config.toml
num_hidden_layers = 10
hidden_size = 160
num_attention_heads = 2
num_key_value_heads = 2
head_dim = 64
intermediate_size = 320
vocab_size = 8192
hidden_act = "swiglu"
norm = "rmsnorm"
norm_place = "pre"
norm_eps = 1e-06
positions = "rope"
rope_theta = 5150.0
rope_fraction = 0.5
qk_norm = false
attn_scale = 0.125
bias = "none"
tie_word_embeddings = false
parallel_block = false
init = "normal"
init_std_qkv = 0.0267
init_std_o = 0.0
init_std_up = 0.0267
init_std_down = 0.0
optimizer = "adamw"
learning_rate = 0.00191
lr_mult_up = 0.742
beta1 = 0.9
beta2 = 0.99
lr_head = 0.0135
max_grad_norm = 0.5
warmup_steps = 544
schedule = "wsd"
decay_fraction = 1.0
decay_shape = "cos"
final_lr_fraction = 0.0
batch_tokens = 32768
max_seq_len = 768
doc_mask = true
train_tokens = 252300000
max_steps = 7700
dataset = "wikipedia_en"
Each number is 128 + 24 x the weight over the matrix's rms, rounded and kept within 0 to 255. Layers, rows and columns count from 0. Numbers have three digits each.

# up: layer 3 MLP up, 320x160, rms 0.0668, rows 274-302, columns 0-159
# down: layer 3 MLP down (transposed), 320x160, rms 0.0826, rows 274-301, columns 0-159
# gate: layer 3 MLP gate, 320x160, rms 0.0678, rows 275-302, columns 0-159
up274:102162081127111141148077127148175098134134107153105114177124087110083117186110146134122110137106130101115124147128090131110197118139139131127129139134155181109101172169087129137134121146127145131147112111121160092098115169132128127107128117122094127131093077110104104123166108121140158129132127113135167115121108170117133109140133141180132091106158181094133084137127125169122096137103150099109164149135137124136098115110128111134117115143142163096097141088111146143127070159121056
down274:111143110082107111151118093122169137152150145183132133155092123112094165138148144157117113079118107130118109137165092057137180130175133120073143097153148145126118143088075123129148125145103157143142137127104163135125117138165143128117121109169080104126066134099108096129172057129135130080143143132129131080106075120156123112145119165136143102133131160128124100102113142165116132150124145120082102113108144152155079113124141120183140110136118132121099119126152121090160103170110105
gate275:121102148184117165137113111118131122148149081166126120127125144142131113131122152126136075124150145146143133130140116145139127113155165095103133128091135132102106124095128134125114119126087092134115161131131116129112131124119158152133114157106115167140133150110131076171155137072149136128109154125145123130102151118125106144078124099109073167110126132116108135115084125115109147140121137119132147142133135111172113129046149139160115120148145106095130143141132153188131187140110176
up275:157087118159178105140091098149118104088126110108131111133130162114105120151104111102105137133114151145164091131164097103110095145095126124105088160132139078116140121195088080099136110129102132109115120152091110111166149125109100125191138103121134127099112109142113118047145165115096115115132135143154122112142127128148122103124137109115108169169120160160121148147138116120165125117087110111139163134135134166086118128118160109117110149136106122117163128151129117105122133140157130
down275:153109118134154110149102145126152109123150127116141112132111097147127157157119124148108138146167156143137113116148107160130095152119154189140100118139148142126167105186100070118141138135179085133115109105136133147193145116108102103179132118138153087123118136163108101097122108134120096098149123149131103100132122108148121110116118160143114174155131111107135129142059107125170105146120134158099115147088137153065126120151158128081117129127113101134140125086107124110100094102124113
gate276:120147142132128136126149092128092114197142108138099151107136134157133119132126090156164113129118094165141170127131140106128128125133103138122080128126125098155166114112111134154098116151138119152122122121104128114148133128170102108124114076096097085144134141155163157157094172117070138114091119136142170086104121087159134110094121135125105179109145134174096116112101130118127094147121158132171166108117140144123116128129134119138109176089139143139121147117145154085169167156165140
up276:150141110130132133145150111072096150154124141119128118132164123172064163160107211158126085109175114153116123126149136144140141109109129154136145126143110162101166146131120108137174165084098100155119147133131128136088160156123120162102159136115111125129144144164139083109120124143104137096138069113112127124185090131163121123119124123126100156134088161091125095132103102115144140129114179119124111124147136122107111135102107123139147157128157113101140147123122127153109128134125153
down276:139126104126099151171136104117162176199154142115131159127136089163109128145101135131137099134140111140120136131157102116140091120164163165125140100138150168128143146120121122142137124135132115161116195140107130146101155087124100149142138137159113113137129116153155097148122105118107170100138135115130110157126115138116146154077094092135148153169104121151132093170100095117110155152127158157175111111159136141128094112114077137109169146137135129134126113123092143080087112173129117
gate277:131107103094159112156107136147103180126148103101093102160108132143119108148099105145112164120132136106165137117112135100136155141112163121092124092099140122126147145139083147131153083139113160146138176149099143163140190133125132100131130147124126125135142121123139182152130059134143117117130162083150177129106126118119137118137125136096118113147140108155125141139116143122150109124142144101112119139104111131154115172102126121124172150153104121125114139152097129124137158121097174
up277:141059137124128126203136142149143128127159111110093139147101112108166116169098142112122149159148172126146161149131157138187131127097140118103158129132113110163103172128138120168128129123149178147159143121107121137135140094100135081153126155103140170127141105109115118103111133136168131113115135097128161122141128115108095112106122178133141124114083112079108109123154145135148105116134088122090112130144126131151105134126132121092120105127148116146152122145088149116149129135141144
down277:086109153126133147177115119156099116131114161119155128126114141151115133135123148108151117157125166121128098162155134093128126130119088107091115142075135121126077166119142133167126137137112160129082132111140155128137139148116116109158122138139118175137117142114101121118086132149126099159075122113107149165119089122141104144145132124133121116145141143091101125132130144133110161132110116116200121133133127144122120099119079203118120139124083107146175154172119130123122124149184115
gate278:104095150114104120094134089109157112124122139145087144070140139103107121099069165074116134091171153145114083111129117141129116163151124098133119110141090117098145096101150128136145115122106082128135125104164133152111122100147147141122134113157172091145138141106127104111135153162117108105108128068131089084145148113151140092098134152130120106119128154118116147108147155124128114118122125067092097117085118122092089142145143138137157122146094095142072107111143183133115123169136133
up278:134119096132127160116127107129164075117102142179116108137143144142129138122078178064112109121155147159132103107155094136134129146138174098096141130095098112091190135093184113156113118126114121114126131093138117136123135088135141138149160132151199125171137166149123095105157138133148142105126123096111098111139145133151128104115116147135060093130131101109132099126136139151107112133112120106119093149109129157125115110152125155119131122142116154140109116086158171128093139144114134
down278:099115153148089138101142130118134101126147120161098116158113153129152123110136193098135118108120146143153088087119082103138115138134131112089127102130099152111121136156167132134146085155128128120171144112153125108104132141145146087175113127144123162137093139145120112153136149087182161176122132103175117091121176129129149151140086115127122107134118106133134119134140149159144126113145127094228084119133168136141164105135143176115127113123129106110093138131112161122109110132111144
gate279:130134124163083163117135115111114123105114106114113109150106137149128135115125134090135106135133141131146117100113136138125135128122126163135145123103152117133133094154081081073165095137115143173148150134121128120135117113201155119082138113108124120127115110132138104105061163146137141128123129093128125149110140099129165154106154133108126149112126149103124143095106130094121140156129121101127146107113134153116097162134122144135112152139140115166149106131133136109160128142168161
up279:128105174120090127145169137130153125168138104119090158108139110124105129152113105125127110122113121125121141146120117132146107140152135112138155095158131116145123132125172169132112148110155144101140134117141123118100106150094115143132121131157137118164133137132103138141140095146155128102128127138096117132132123119101127097086105145153132139119129139090134161180138123155115122146112149137150128144171105136115187109168135137114097109092148154107147128074122138102127121098129100
down279:116117109132105149158155110111129113126124127114101140101125124136107137120126082145113097143119122141131106137092150173128175142127108078112136131129111135111137108115144187150142153110099150095142166146137144152141103163101120104110103126127145174149133120136104096132152119148138079133130144134129126140135121133116119135109141092117144140126113143094126145147194132156117108100134146127105155106145126122150153097142124107154119065140150116091123136142133129147112149120101120
gate280:121120120132058181130112150164144105072133198110129092148121156151172133138145146185108124145141182100171136116139150117116132150123138131118152143152159131145139098129130112118128099092114165084152102151115142148105134105102105119161153163095099116152060153155127150143158120111116133078126112151114117129125102123090106128151099116116148143139099103107087132181134119121115092133118099151128147153120109118126146150102160130124095121116130092128141153123109111098136106163135102
up280:129131122113116160169070151127140132122124170102128159166169182147124134141200125134115125123128163101152134130106123098152109117140136121137090141128154122124107092135105121116127145113115160116163097151120108119114092122110116127162157158128136098143138099151140141117093156110130136098137121182153141139134094116070123130156103119117151139134086095119087140162177189159156133121113123120102126111123097098150159122127163112138071113156140110118108137119135077110118102177142136
down280:104117120119187084124142118141142144135109105152129131100142119164093127105135137091170081129090099124128112125138120121141152119128164123157115121107109117124118145129122151165124112143131105133139140124155108101139136139147113134102103112146145142097134133117127117117108103135152224143131127134179121128153136082145158146145143155138114119129148115137144121092096118118138144093144161128237071111133121139142131112098104102134117141120116144143121111144104127136115138143130120
gate281:157150099122133092105140116101169150168102185168141110117082109164178147113129101130123156144155125124115148149184133134112122126115122127119136082132117099106119109139127107125111087151138148130130150115103095144128140095138178137125123099107131124175096114165121126136168138112167131160135164134084135146110141103158153102145133160136135129131141092145113115131109103124088132126114114156104160136153142180139123141176163120111153112113138109092125096145130174108117111120131130
up281:167158145109130125122119090118101099102141129094110126127114125150157117096142130144136116132155124134145127130133118117111093126141082088151115109157139102146117150129141134122115122154136123122139138154116126084120154143087133098159140109114124124143133135171177135106158155124126084164176165103110174117104105156138083130127110123117088131149169136156110125134123138089125134119158161147106171128170194179131144110110167085119107089161106148124120112106112165068126136117131098
down281:182127144149150108139116096112132105103079149140115155130101124148159122085125154077079116135120140143126107152125120133132112138137094049135139068155119083138105096115143133104146148113165154136152108145096115126112173112135163133164128101121131097104149111180155151098155146116132051128132133139136123098123107132111124126154113083153124143122168091147136132125121164104109119149117120111086130116152164189103132137144112089101113099159126111124131143155121170100149128101118111
gate282:099133157140152107126143114121113104143124128127118144140123097123151111164113102181158146125113136156142133116116136116110114128154094105165113098118087161132108127155105174142099120125117135096142163156095166140093146137096118087141079108147091133131121102108111144161107096108123144134142149120145131081125140131144151104089118094127141120188161116168117138121102195081105135115146120142164154105169102119107118137120123150111171127136140118105135107134152099134132138151145127
up282:144120142142137112113154128146130154103125164103120101149085111179124135098130104174102154126113172139111100140107189138146133134167119121151108139115119117135143137148104167163087113144130106146124107130138136114154119105100103101165097179128128119133146153108117125139147099100097161121107113083119110112121158118142126088094143130116131104136124112153152105160112155123087136127128157141115141138118121125159127102110131109092041185134135137153111114166134114102128137127126140
down282:144107124116127127071179127127141134107110148141129118134085113195135146078149134158099135098103159165131093147134191097159107131147105104148139116133115120117150134099137117172121095106107088114115108149120132073139087111144105105150107137101148114153171130118132144131145150150132135146147139122116118100137137091147131127134101117133113082137149125117163122144108100139081126135136113139188140108125127120138130064097119147108115182159160152120123119152128135140117134136129119
gate283:174163114101126109150143133136162107092159133129088091136166114114113129093137100152141124108123106113069123109138096111135117140163113122192133133174141165104119148136145119126144141128125103167139118103086129151139092153115140151143147147184139107177151109075122098140116123112159117121155143136125126087126144149141145136128123155120119140121146168131118135130165091097158139104105111190146095105129105071126125097128107109120127101068112131124137157131156115156147096114114109
up283:178164117119120118154156146146150093105126103141084109148128130115136154107153081122129116096107095094115137141115129116140130112150133087176136150157149146126112120109149125126171130123142104183123141104135105133135100165157150135134144121161124112126177130080107135137111146098147136125141144130115155084115169132154164160125148193124110148142136181174144170137166110102164116139130103166157107119102114089140079091103123120126129118090151095102158120150128106133150129125133102
down283:104097118119144142117116125084129158135135135138149141135124139147132108100151128170138126160147145168125106117129125105136131121139099166108108125150128105138144109132145125117075095195127174112141121151117133108110129083118137116120099137105102141162106126126131099144154142130128161134110136115115107138134110112129100097117094072128118131118118124086117129096136106130077144144149136104255099129145151135161130121125112186126131139139116132159129142131119116142116105151130160
gate284:128185141131133128116126111137132076182109157145146166105164085099153149144138112119155154135086118141138126107105142131155154133133159133149105114107169105088162160107162142090144142133146156122109156114096126144098091125145189132118128148130152146143145166145127169124140109150152101107132097205182102167121144089140103157098107123142075103094107135100101105108143139143102105124129163184103092132096147136126148135125059138125139144125141132133110092115113172137131142101136115
up284:113138117088142106126116143151114172094125089137138134152070147164125087115122081129101088128143143066131127146142120108119095080116143121124111161153135127114097114114092110115100140147124103141143103122140157154146118151166133116134089112097146179117065102132106128110130151106135105129151117105120156105097106133092172163097143128142198121135160121147101173149104111085127118158155119129153167169100129099094127116126169144097142125159136108159120161109126144133098151179089142
down284:116146106109074145121086101112114108143130160147144130135167100132138142146112128117126144151117116167151147140113178190120117133114088129165125146121143113090177123090102137123097148114167136116164156143153139145130108143133144141119080126109161181150170131098059092110118150151150111118094113132121094141136160158149108149095106122105132121151135107177117122125121108118126109081108128131064129142137110133113153123135118070096156120123156101125119154138094130127135137069083144
gate285:152178117134136139089171162133165132118134186145087103120104152127152144156113130089088149143154162088136118152155124114146116108130127130146128127143139112125112136144124159104075131135103124115116129110127110148121137091147146136162107150141121143109089162165127144077114103113132095119095118082110123175133132177117108132096100117135118132115157135126105120148100131132128105141138116148149150147099098156113100137107180166174063122135140132115113120126125137134100117082147160
up285:166137150137130139150109110113146177149152113151119117133146110095149125169122147144110128113153152148120109126123144107145140150151146147091132088141101140110104138098152130127123127135118131153158169113124129129117081102127142109113166110110147102095135157101112154088159129144085100141071137138120108148093136136123106113147093130147085133099116165179109120160131115166128148129078136176121091120166125144120127148131136142092185119137159084114139098080067176155109104146157110
down285:137155099101138182132112151105156155119101135184092091140114180120132115118131122108075124098159136117098078130108108148145124138114121140116105117148162145112102152110132155111127129139103133140105162125107112133141093136110164165148133152118132078113137165134132128086131144097120065134074083108082111161127108137146125156145105121113103168098113116133133152164138103118133141179136155116105098104125060164123080138132123162136148148118152127143149111098121129139122094110129136
gate286:123099136146139096123179161129187144167098094138169150165172096136156097152113115102180126096119113099106105155115064116084115133141164117130115143169107131146159118116164104158088124118124112122129155143144106129114130166140141150116118120155116101135168104127122138099161127129148106119118137114127124128092100163113139143100054206144143127142142132154086101141150132121137135113112162150095156069110104112126151142120106105064120093133130095096128137143150111147155134133130106
up286:146160115136145134144124142171103068096134148100132087121099132116083177144130134104109137144066115101122096117114155131145123153111132091165104144115163138106111132096093117120171099135074129125078128158144131118092129161100166153127172123155120116129126134150119120085119119089140141126143114153127118160176142114131120150120136098125075113123091132120163130104146102111105129147125154119095154157165119116164128129102157147167082116128108200142160135156170143113127143146104126
down286:115143156152145156133128149119135154141132097110124161087121183119100159112093119140166129102155103144108125108155145152104127080146164210146142159118132102122111143131169137150130114182139158146105173127156116134107153098125145120101095166122172120124128106097133164181139144150153123119101090116126101099114166112125105094153127128104145127139150147107173154180094152121132137111139115097102147114101152104109151116099096116118143173134137125149125113135127105131072157112174159
gate287:132167104154142118128171150111145149117157139116121121146059146144107119107111126152106098148117150122110131129128113140142102110140138120179109145146149151126145142142127132152129153150122149163130024150128089124125108161143125121119090121106118125152133132143157091142159104171097134172145128116110147135127120152118142093098154083155147140148130164126155139134123128144149087130153131110103113157142089052165131064142154093129137078131145104085150089133135188119148113111120112
up287:134086093118093149107099128115138139122145138139185154114109118193116127086119095129120127155106160166115123146148177136156160152111147112128122127167111140126151142070118175140140146139131135179143135094173171129130153111113153157159145114093132079140143149124108114155117118129136143128142099094096148102133119138116158137129159135116114119144096181099140122147119144058171096181109153111159127124129119090162096121153113126079170101085117112130154106073125191108126134151127119
down287:137132161134134142116130146149164095121085132154159145144150200110128073125144114153167160108135095137117129136131107079125119160121125162133148103113096110135076130115159155130159118148143112093157076157072078131089113129163114134072114136159099109130121142134120137102158154163118152119123116132152135130132163086119125106131136141130135161094120136087139129120155135141115165078170108170088075121100101127154152134112148127110145164124149139112112171126109108143180113144167121
gate288:123122156125147060144127095119124163152095110108140177133153100123149185130137132141189100122154094106136127119113117134084105075119130132172097128146130184069122107184184110138062121134097101128136153148151170108075144137140139108170110124114141112128100161101111160151128113089139125126146125129099104100110148126119109146114147116124110138139103095162146109150158170136110132092087140116110125119151136157116135143136121125116119121116121107103125138144113190100142119168115119
up288:131159121130113152140080107093153132121131133146143160107132137085149136096139127108154127132142090145123121122078159123104150111125132122128114166136144177072155120145145136150118119124099124104137123157146188132117126200101123136138161075146114103142116156118049134157121141161158103123133102096058119171131158129156113163134139139138112098123128117126139090082136141122127110140083174143147156131117145171123168156113072119132113114121147138138126148164111153160176086121134124
down288:121115125099113121123127139124120163115106120134083136132123160150124133068105089165131133116121085134165145111111121084111137141172143117130105118145102123129162130147169131171107093132102168105121139092087138168108145124154111136163144119110135124135104110108109143104099113110125232114190137098093131116106139135132113158102116139129068125110133121143132118108164170129133173100136129149187114140131161129112147132166150128136123155125127101127138130160137148095151133169164149
gate289:115112146113126108120092103121102098143106127161125122140123111138072152107104148134121137100151118115189119138112131133127085136139102136135092063168121129095140137156127135103099147150093123146138140131149132125160138124143128116125098120100142115147173185124129120147136135123140122117133108103088146166137123116145133063122128144121081112150161161151113101094110113135112110157142129119158166131133114126097136145139112159119121142119135121145118156134148141139129133114127151
up289:148101133118119148146133079101143147145110156124087139134137121116181147121098157094118135114146112126119150110143136126151140139124128142082089123137115093124121158103140140120122133145132167139093125090127152112194106129141097128105152117153148157096142129119104118143114128098094133104072168130119090138149142126123127131116172129112094149123135149116106125186127160141167138152147158144144134123087149156142136133131119138136068118117106141096137077137146170130150164119144087
down289:134116123135102116157125111130125144132109124102099128112093097095159155107153166128135101150147125123133128125138132170111138156143133102127073167128115153101139124128142149149102115124151162140096123119158159135139120136120091098142141125145148150109136129137140083136093152104095067125094126113135108139168112150093137147093133137098114162141115152122105132156116132137170132148144151151161133111124130128135146146132109136115045142153120101067139108140108173161144164104159099
gate290:143127105103104154116148139087106065140073126107131137142128122115099114160176116124154125111122127133116176113118099136116127151114140154154159158150109100122131123111143111090150098113169095124139118124093105159156159142137147164117138156115152132148187096108090097133092120125162114116150124140138106157149152131199128092130133116135093109107127113131116100119140092077115137114101140086117098129121098115135161158101147131121102133154086141165094103166103139144125124092135108
up290:120110097136144125198138157140173137122137096138161173090123137153142140126161141144122133112102106146120101129145133109110158143152144148132153140115103126143156137098122105119124117066150140120141125137143048161130147150123135146179133130100125119121171137124171104130124120092186146116136083136103169109153153136148140131177119117119133145130093069106136153107125133126156154077170122123135107117068134066118121113150134078121147137137127128133116122124169130144148112103098099
down290:133120141118114122150128108163144167100145154123095127166108140117142158131120126159120120140133121161150075128155146156142153104150102143104133070152151133083128133138147169181073129152164117125112103104132112120085127145104150117166123144142133126155103141114124157113160128138103107109110121124081144114113100133079143159127156124125172141150130093122161122113095136155108164168151132135127114117166162112151097146141115209113123130131152150103171115081139110154192162112125074
gate291:118169159145140144149129082140147150105123155140101125119145139130097117162147152114121128117143143127142109121158109141169130131158130122108127122114073137113143111134160114142140120092149137122107109133164167139093146087129126138110123108140136117162129131159087171113123141154099164080120139098103107115143125111112109115105122137153105102104143167131069120120128120111153079138118088169126099123125142104171120109110082135118106153131159161117135158157071131124132083105161141
up291:170137132146163110131117162106133085131148177122143108128149124141102171111160125108127100091156146102125137138094100098087112100084130159146142152159118134117143139121111085160125113143113132150091155151135147101113099092122142120126143109094127142128098115110099114152152164176131158117118079117115108131112102112144130143175126095171100108099124178085099125137134104107148138133132122149116104112156109126141099093095101112113132151130082117099139128131115133116130131112161137
down291:152122123178135128135162120120149096144109154132176138165138149119134133117169115134113121124148139130108135130107106180169111094137122143124153130145171163134138122145100106161131082096122138147096141151085136122154121110138131127124116127096133122129082099150117094132148124137088196073097148108106095111092141133159156136141112083136111126081130149116100113150165136121147126157154121165149117099142116094150083096138081070129134090102100125115107107104136095124164137089130131
gate292:125088147121107147113081109115120102112167145121063176156139149087183133137099127081115160095132137103129102134165109130129109127111142106147117173174140131096125144110126084048128101122124118145126105156119123119130156141131163145160157197076134122124127129118109151162123132147171087139149108133116123139122120139140054115152114129076164144099110139128117187148176123139133117147106125131114157104110100127126115136125161123171124098177156137127137143066140152095129158097151135
up292:171123144160140133156144137128149152160063097113142134091142133135067123110124119155102118122094089179081137143131128121144167092148095154112171131100185150148121086150128152191106119091149114089099137124171167114145096092153118163098091041175125135142127127148139105112079141115121137122133167086138111143135133125151155114116148145161105083123129102179135136125101119151123143122159151121140111141154128136119138110121109147149109139140137126151118088162150109141132130148091106
down292:150115140145084141144111118132146138151113127141132075135120131106140158159137121151135168088103133109119134119161155142127112118132143085158164110116135105135120131145122111089142131152125126152136128125072103131146153154153152149123130113135127139127142139132107163151126127126113040136152144104108116105104153103111115127122103120091145170144123117132116140134124153123098154108121125094000131118137105094135138132106153026099112101146147136120122139106135112112145118138129125
gate293:121154112143105132095104138135142129090131112111115155119159134154107123120181142151108076134117158151161148116176091141102138146146149075139145123179134155151142097170096116130113148143097185133115143146071087109148136120109139127111149107122135110109098131174141155145168103145120158119094129126148127107121153134111129155115107108113103136125124083115115117134134157119154144126139091166138135147166111177102122138134152116104153144185125144128165138120122134081089139099090125
up293:136127115119156137129123141118114137102136133121136130153096146124094118111116114156133098124100113122142126086118124136112145144117115160082100128093112185120159120136145121154123169140081159125095097139112119134106089126109184170136118125061115114160074122150185080120153133147137156138156120153133145162183152128139149100130118076134096130137110149085136128102120112112131120141123128142121118106143120099104114100109120102139138114128076114074116150162122139166107138146104112
down293:161137103106132121132147111123129155134132110138116132144090117133153112137076103127144119133129138117087096117107147191134165158092142150131110110131102098139166177140151144109133145154172119135141142133111152152124130122115176118147118098112119126159106134135118143113164149146112197123146134126137151152134126123143143126160091098135117145104181122111167136111123128083154133122141162132146153129093131082135107067167072126117139196098098146171111101123118135122143140155143135
gate294:151097117138112076108102113108121120115145152183106121139163150102128141092094155140131119151124146140121135119155151148116072111120121142146131149102135119108124128072098096135097175105141126109150115182157100138094123135119143091120129156163137116150145129138126100118162142115158134116076106133091122153130139150159098105146074119116099124118133134127144103137098140085112144136139133132110164101157139123145138148144155127160139125142105123079163178098135138133068126115126136
up294:171102109153126164106129164121139138094101178105109131096112116134140115155144111110111098120139106155145118095167136139156188164137156108118119114132109148129125129139149141121184113137139111127127127085137135150114114122113144150179118112129109123099104142137116131132150149161118152106133105117117127117145149106069173139141173097163165106171138145119096118151124113126137097147112145127114134172120105110132128134124127126084134152130096087125132116144086106140177171142162149
down294:127107128091107140098116130093106132106129148154127153089132165092119090094119125141129107106108150135137100110147104140104085145108131113154143134120119145162110113075124128138117190118125123121123092155134121116123121155101126126113163115152144085156108101120136120098147121147114036150133131156155146108124144142137166139127111120139092096140095174142105054138092132142123155106120148140145177131136118114103116140119146083158139113129125129122126150111118102133107124140141146
gate295:091103072140124148149165139126140171120139129128163131141119125124117092099099133123140143123160123076133102152113080148150140116165125098155110132130113158103138150104125121079172182157128091117110142167103151132106131182126128137094153141126190153131110140105152116129143151127130113148164136136084141151142100153100173112141087140158126160133136112083134131116152131144119119150107119123096126141104122112115122167146140110122184115107126129110142129194159117146145141141143144
up295:133077117099104114092125085158093151098110136156111149139161138121147121151166113102146116168102117120142102160135143133076147125158165119157175104157147121143134152101136152115110169106120120102125130121138155177126113115137105095114171116135145139173125121103116135154132150175168072103128124113153179107146145145111149106146140142109118104111138164123136117143171135173140076121121169112103069146131122157111100086146079103160108124158140156143129142129115062117128109100135108
down295:153157123117115133149135156124136110103117107127163143134088103180135142134104108131134111142124127136150088123115139123163135131124102169132115149101118082147163146131178148122147111164124119085155048154135128119158123143105144155133152118149151146126168156138139111115111164130104142134062157092150140155172150158125146141163141084165139145108149142108145121129135114103127126092107115100143143116095109111143115116121131201131105124120142153136127203081180142139116091093129156
gate296:149099122106135098112125106123161143127137159156109138111135127132129159115068149102125159127112155106134173121129138121165145145109096112133132139120175152100101152140143157149133165166114119093110088139135142151175071176153113135117140105102108114147127131126127109124120113115104115113122147132105176125124153107079140130138113121124145151119143110119108094071099142135103133133090179142148146159155130108111125151116118135132108127106157117108151132106089139137130138112146098
up296:093170138134128147149119163138142109126136106105107094166114140123140092146185132159140117114125099120147102123127103158103114094126175136104112138132110130122123105125117127129132134118140165186155194118095117091083158101114136115141144142103154176134116165136125134069129119125117117170121131122138117153126111125131145101125121095103134080163149136173124143186146129119127124164145093125114138104094127137122150113144128147143110138130121153128147190104124151160128140106116127
down296:116090111052143122116147118108121135112149152153093114104101145134133124107126183102124131118125136123100095116095161159141138155098136136138119118134152125115120106134126133127136143143102129121113099097142138153139101164130106164153133141137118124132143134126103094090113116145134005137099127119131142088131126159120120153135151104103111136140139137092107132098138116117126127138148150162098114162142154133118110130122107104126111142137113132152154135109130117113097104108119136
gate297:115101141096146154110120105120147141123158105117127132127130151122114118092078129083147102131146142188125123103145105105133150102166130125112111157116152171112132143144146077108122170109103143123129107170105095093066145153107148135143136138110145147097116130156081113136107084126139122129127166166082146124181136151106083156141149136127103121112116119171145086132150144161149145126102151122101095091091132155154085138102125130115108113129122118150175135137097127117122125115152112
up297:082144118164126129126170145163143118138103135124108154100139109086124124148122125141102117139085117156113144122086120150105125141105140160152132131127111160121099154129179099158078114093142152157108102122140123122122105171117165111096118087151127138104122089111132119122174103164105106144109128175156139126151088149080150163109122104144090146175121125150114156153163112179166162112082112138108123120116105117122104117137099115147187151156127164123125118153122139118172086153115118
down297:165119123151138143113132162101113100120093143093122157142117082133154144136117146159127154111098109078092128132106148124118141144109112102112164124142132085112147123108116160116149125141135135143119154117174177149180085122142118147121163113120124124139138108139138126134134139130106174151114087085159132166092126131155177123130084098102144131148123172093122133061072147114117123161135111106185165146180121091109162124131143125150145099112147141098086120129178114125139105113122119
gate298:140156172110113105148086093123160186130114138136144117129197105089153158111157137153108114098127118129174116149164104089133136078163123111162102114128112099168109121153129145102120125095125118153128169099149126081090127123150142091111148130117105140144120158113116162187097104134119115139160145119122144121110101091127115119119136176107134123120140140175090171144074157137154171153131158172144112166130148139149119137118146173157103112135118156147107139117115124142123141099185148
up298:111151173139088102095103065109126133135114137181103085123121125119099118143106167153077106139151113114148165130094090115103086088108127106124113089138163109132116154110147153130115109115107168156154121119134131105148138139114121147104128144129110044163108119126150082146115140144078128158134152149139096124149116113154113159096160127134129138159138201173134154149119151150113128116150131165142088110097141137150097127128144143165121125134178120134141125094137132170118149135120157
down298:129149137115107112136083127092123160131116154134122104129086119121137132172084154159126119136141098122138160116123105123114092142113143129145123141128148115112122160132135161147126114083112152107138109124128143107105100116106138143093150137202100089145112114148122077141112157131079154145117083146090102104135127136140147193112129105113139165142111159161171150076105143101148147125138164116218119089085156128124128125130139096116159147163142130137136141127140149167134142095129150
gate299:107115095110121140142110145155135110143093145077152124098088092161107102138143111132109118141093163192114075158136147113118097144141144133159118117149145137131173120174114066127112121148064118119094126162173088086160082168096116141133141132126123116126174105123142109102105110162105112120132128119147144112158131172131136166168122147129125133155153158124170148134183133172117116144127112098124125123151123136175111145104110148110134169110121103106079088133127130095127134112124121
up299:123130130126112131129124104135131138173121132104141137103111089149151102159122101115078124172122137142112114172106157136151107127146126119156134138147129129133143161156114063111110149141118109129058150149171131131093084114130114144158153158103132146141141121100136109124091147148094116143137157143142128112109106145101116178107150173147147105138166130111140176140173129177126099129085121069156162160152152148130129105105112173102144157112121124099102093137142130093144145095130134
down299:128141125145129118110141145126104128119112131159126143118123175139102133121134150107112122100123106099137106100148111054140128136122126145113117123123109127123099117138136165126113124114142133156132093118097117150110126109119100134085131125153135138102139122129138135137118122130134208123129110130125140135141135101150165148121108108110136114138149142138148093107083121096130138152144122121255142134137128150105123149176131111154085106135147138145123151122119144137104143162112148
gate300:158126156094121126126130147125174132108158156144103136100083094090161132145107106119140114128155107122129145117130156124122129089158113077142103149154159117123093158156134115128147126127161084148113101070120129141146076139166113103107123087114065132104126152122080139137091136156085107133121106122126168139119126128095144133112087139115189112096097183150108152134107159136135144100138154108139163109135151146098136149152148115156159138100119105129154104130104111112115119144116118
up300:127103175117171137149178090110132135155113124131091128112121143095126076135162158098165135108094120115154151156085123125148147134116145078137155122149151160100120117165136166118157117091129138140130153141131137148087153141146139090124088153108115133113130169140157110138136107122094154107112112091103153140111135132117115133108120134114135103101140069152119160139146093104156140146113125109153110141153071110095097114140141167105135113109132130146137146141143086117103095162142158
down300:134109105110143159142155157072143068160125146129121126147128126149132126104134135121136135105112104150173109139106113143168146113071130123176106156133150136095138106145140148147138175119101115124096160088136123158117086130144168114113114155151117133091099145123161088136106131065120159125116124137153119147150132149118126137080117152107116060102146135110139148147132152093139152157101115134103137122124148157159112121078105121142123128135099107150194101155110098131130121123170141
gate301:164136126117132104123098135144168173127139113149169113132148108086170146123165125163140087075121116147148126109123111148152133156139148119054143128125136127147136118085158103151122117118162141120132157111135129108140136135150131115110096117153091112129113167153095157130118114109119140128101133134134111153127140086161159146102094140125191119119129111136136181116093118121125123140124085137117136164132121124128144144155141129138139139167145133159145106097127121092160138118153111
up301:150088131116132159031172136136137124106136137175080159115111109152112093147101121158137128148161124158135151130120119133131103119127081116137133137112130123096161112137083088115119092130155125194116133102104165119142115141109084107116115165135102124122138135104116140115133161126160145121081126145115159112171137138118099121125139120116084128111163117174168098072132132119163169109125135139138120117120105143120121129126114124096137127140114168180145119139118135130137111108168116
down301:163106147100121146069179121101111127091103125140124119116101123131125100092146128140096122126193129091141129136108152176132136119105150132152140137123115119108155174154081101101143110111146123167130129074101136128145124134097112077091125170120113139131093109120133144143156145147153101116116146169119142123109123164091106131146139095129126121120132154163156093103192128144137155090137161143120146131122133137101087122094116166088140131102114169145133148138142135138127123164117133
gate302:135130132139126134130143140132147116157124121171124140123144126155156114114112154131131164086127103125142124115145109144110132067144149117124136141128134150174103146157113115143164156140128167136065111117118102104091135128123116150129100104122105147129119154141104160163110139125130122124112136120076092107107135078132122140153130139122132136132122090145138126122103124107133127167125166113140154132174119121146115146127123132153139126142127150140101187089154142123124105127101114
up302:123148145122107106140126143155159148174121123107110154176146109105113135109113148130128134112125074128136159139143146138112128107134148109132120140128131145121125130146135121136110147145176135186124124102144104098092102141113109145127110129114119130142135131140099122130101145123122138126115084141123134121102121103147174112125100087175144144095101091145134153123164098110146117111103122125137102131161118131120155139109110123118149138141091136131142110135152141086135101142129103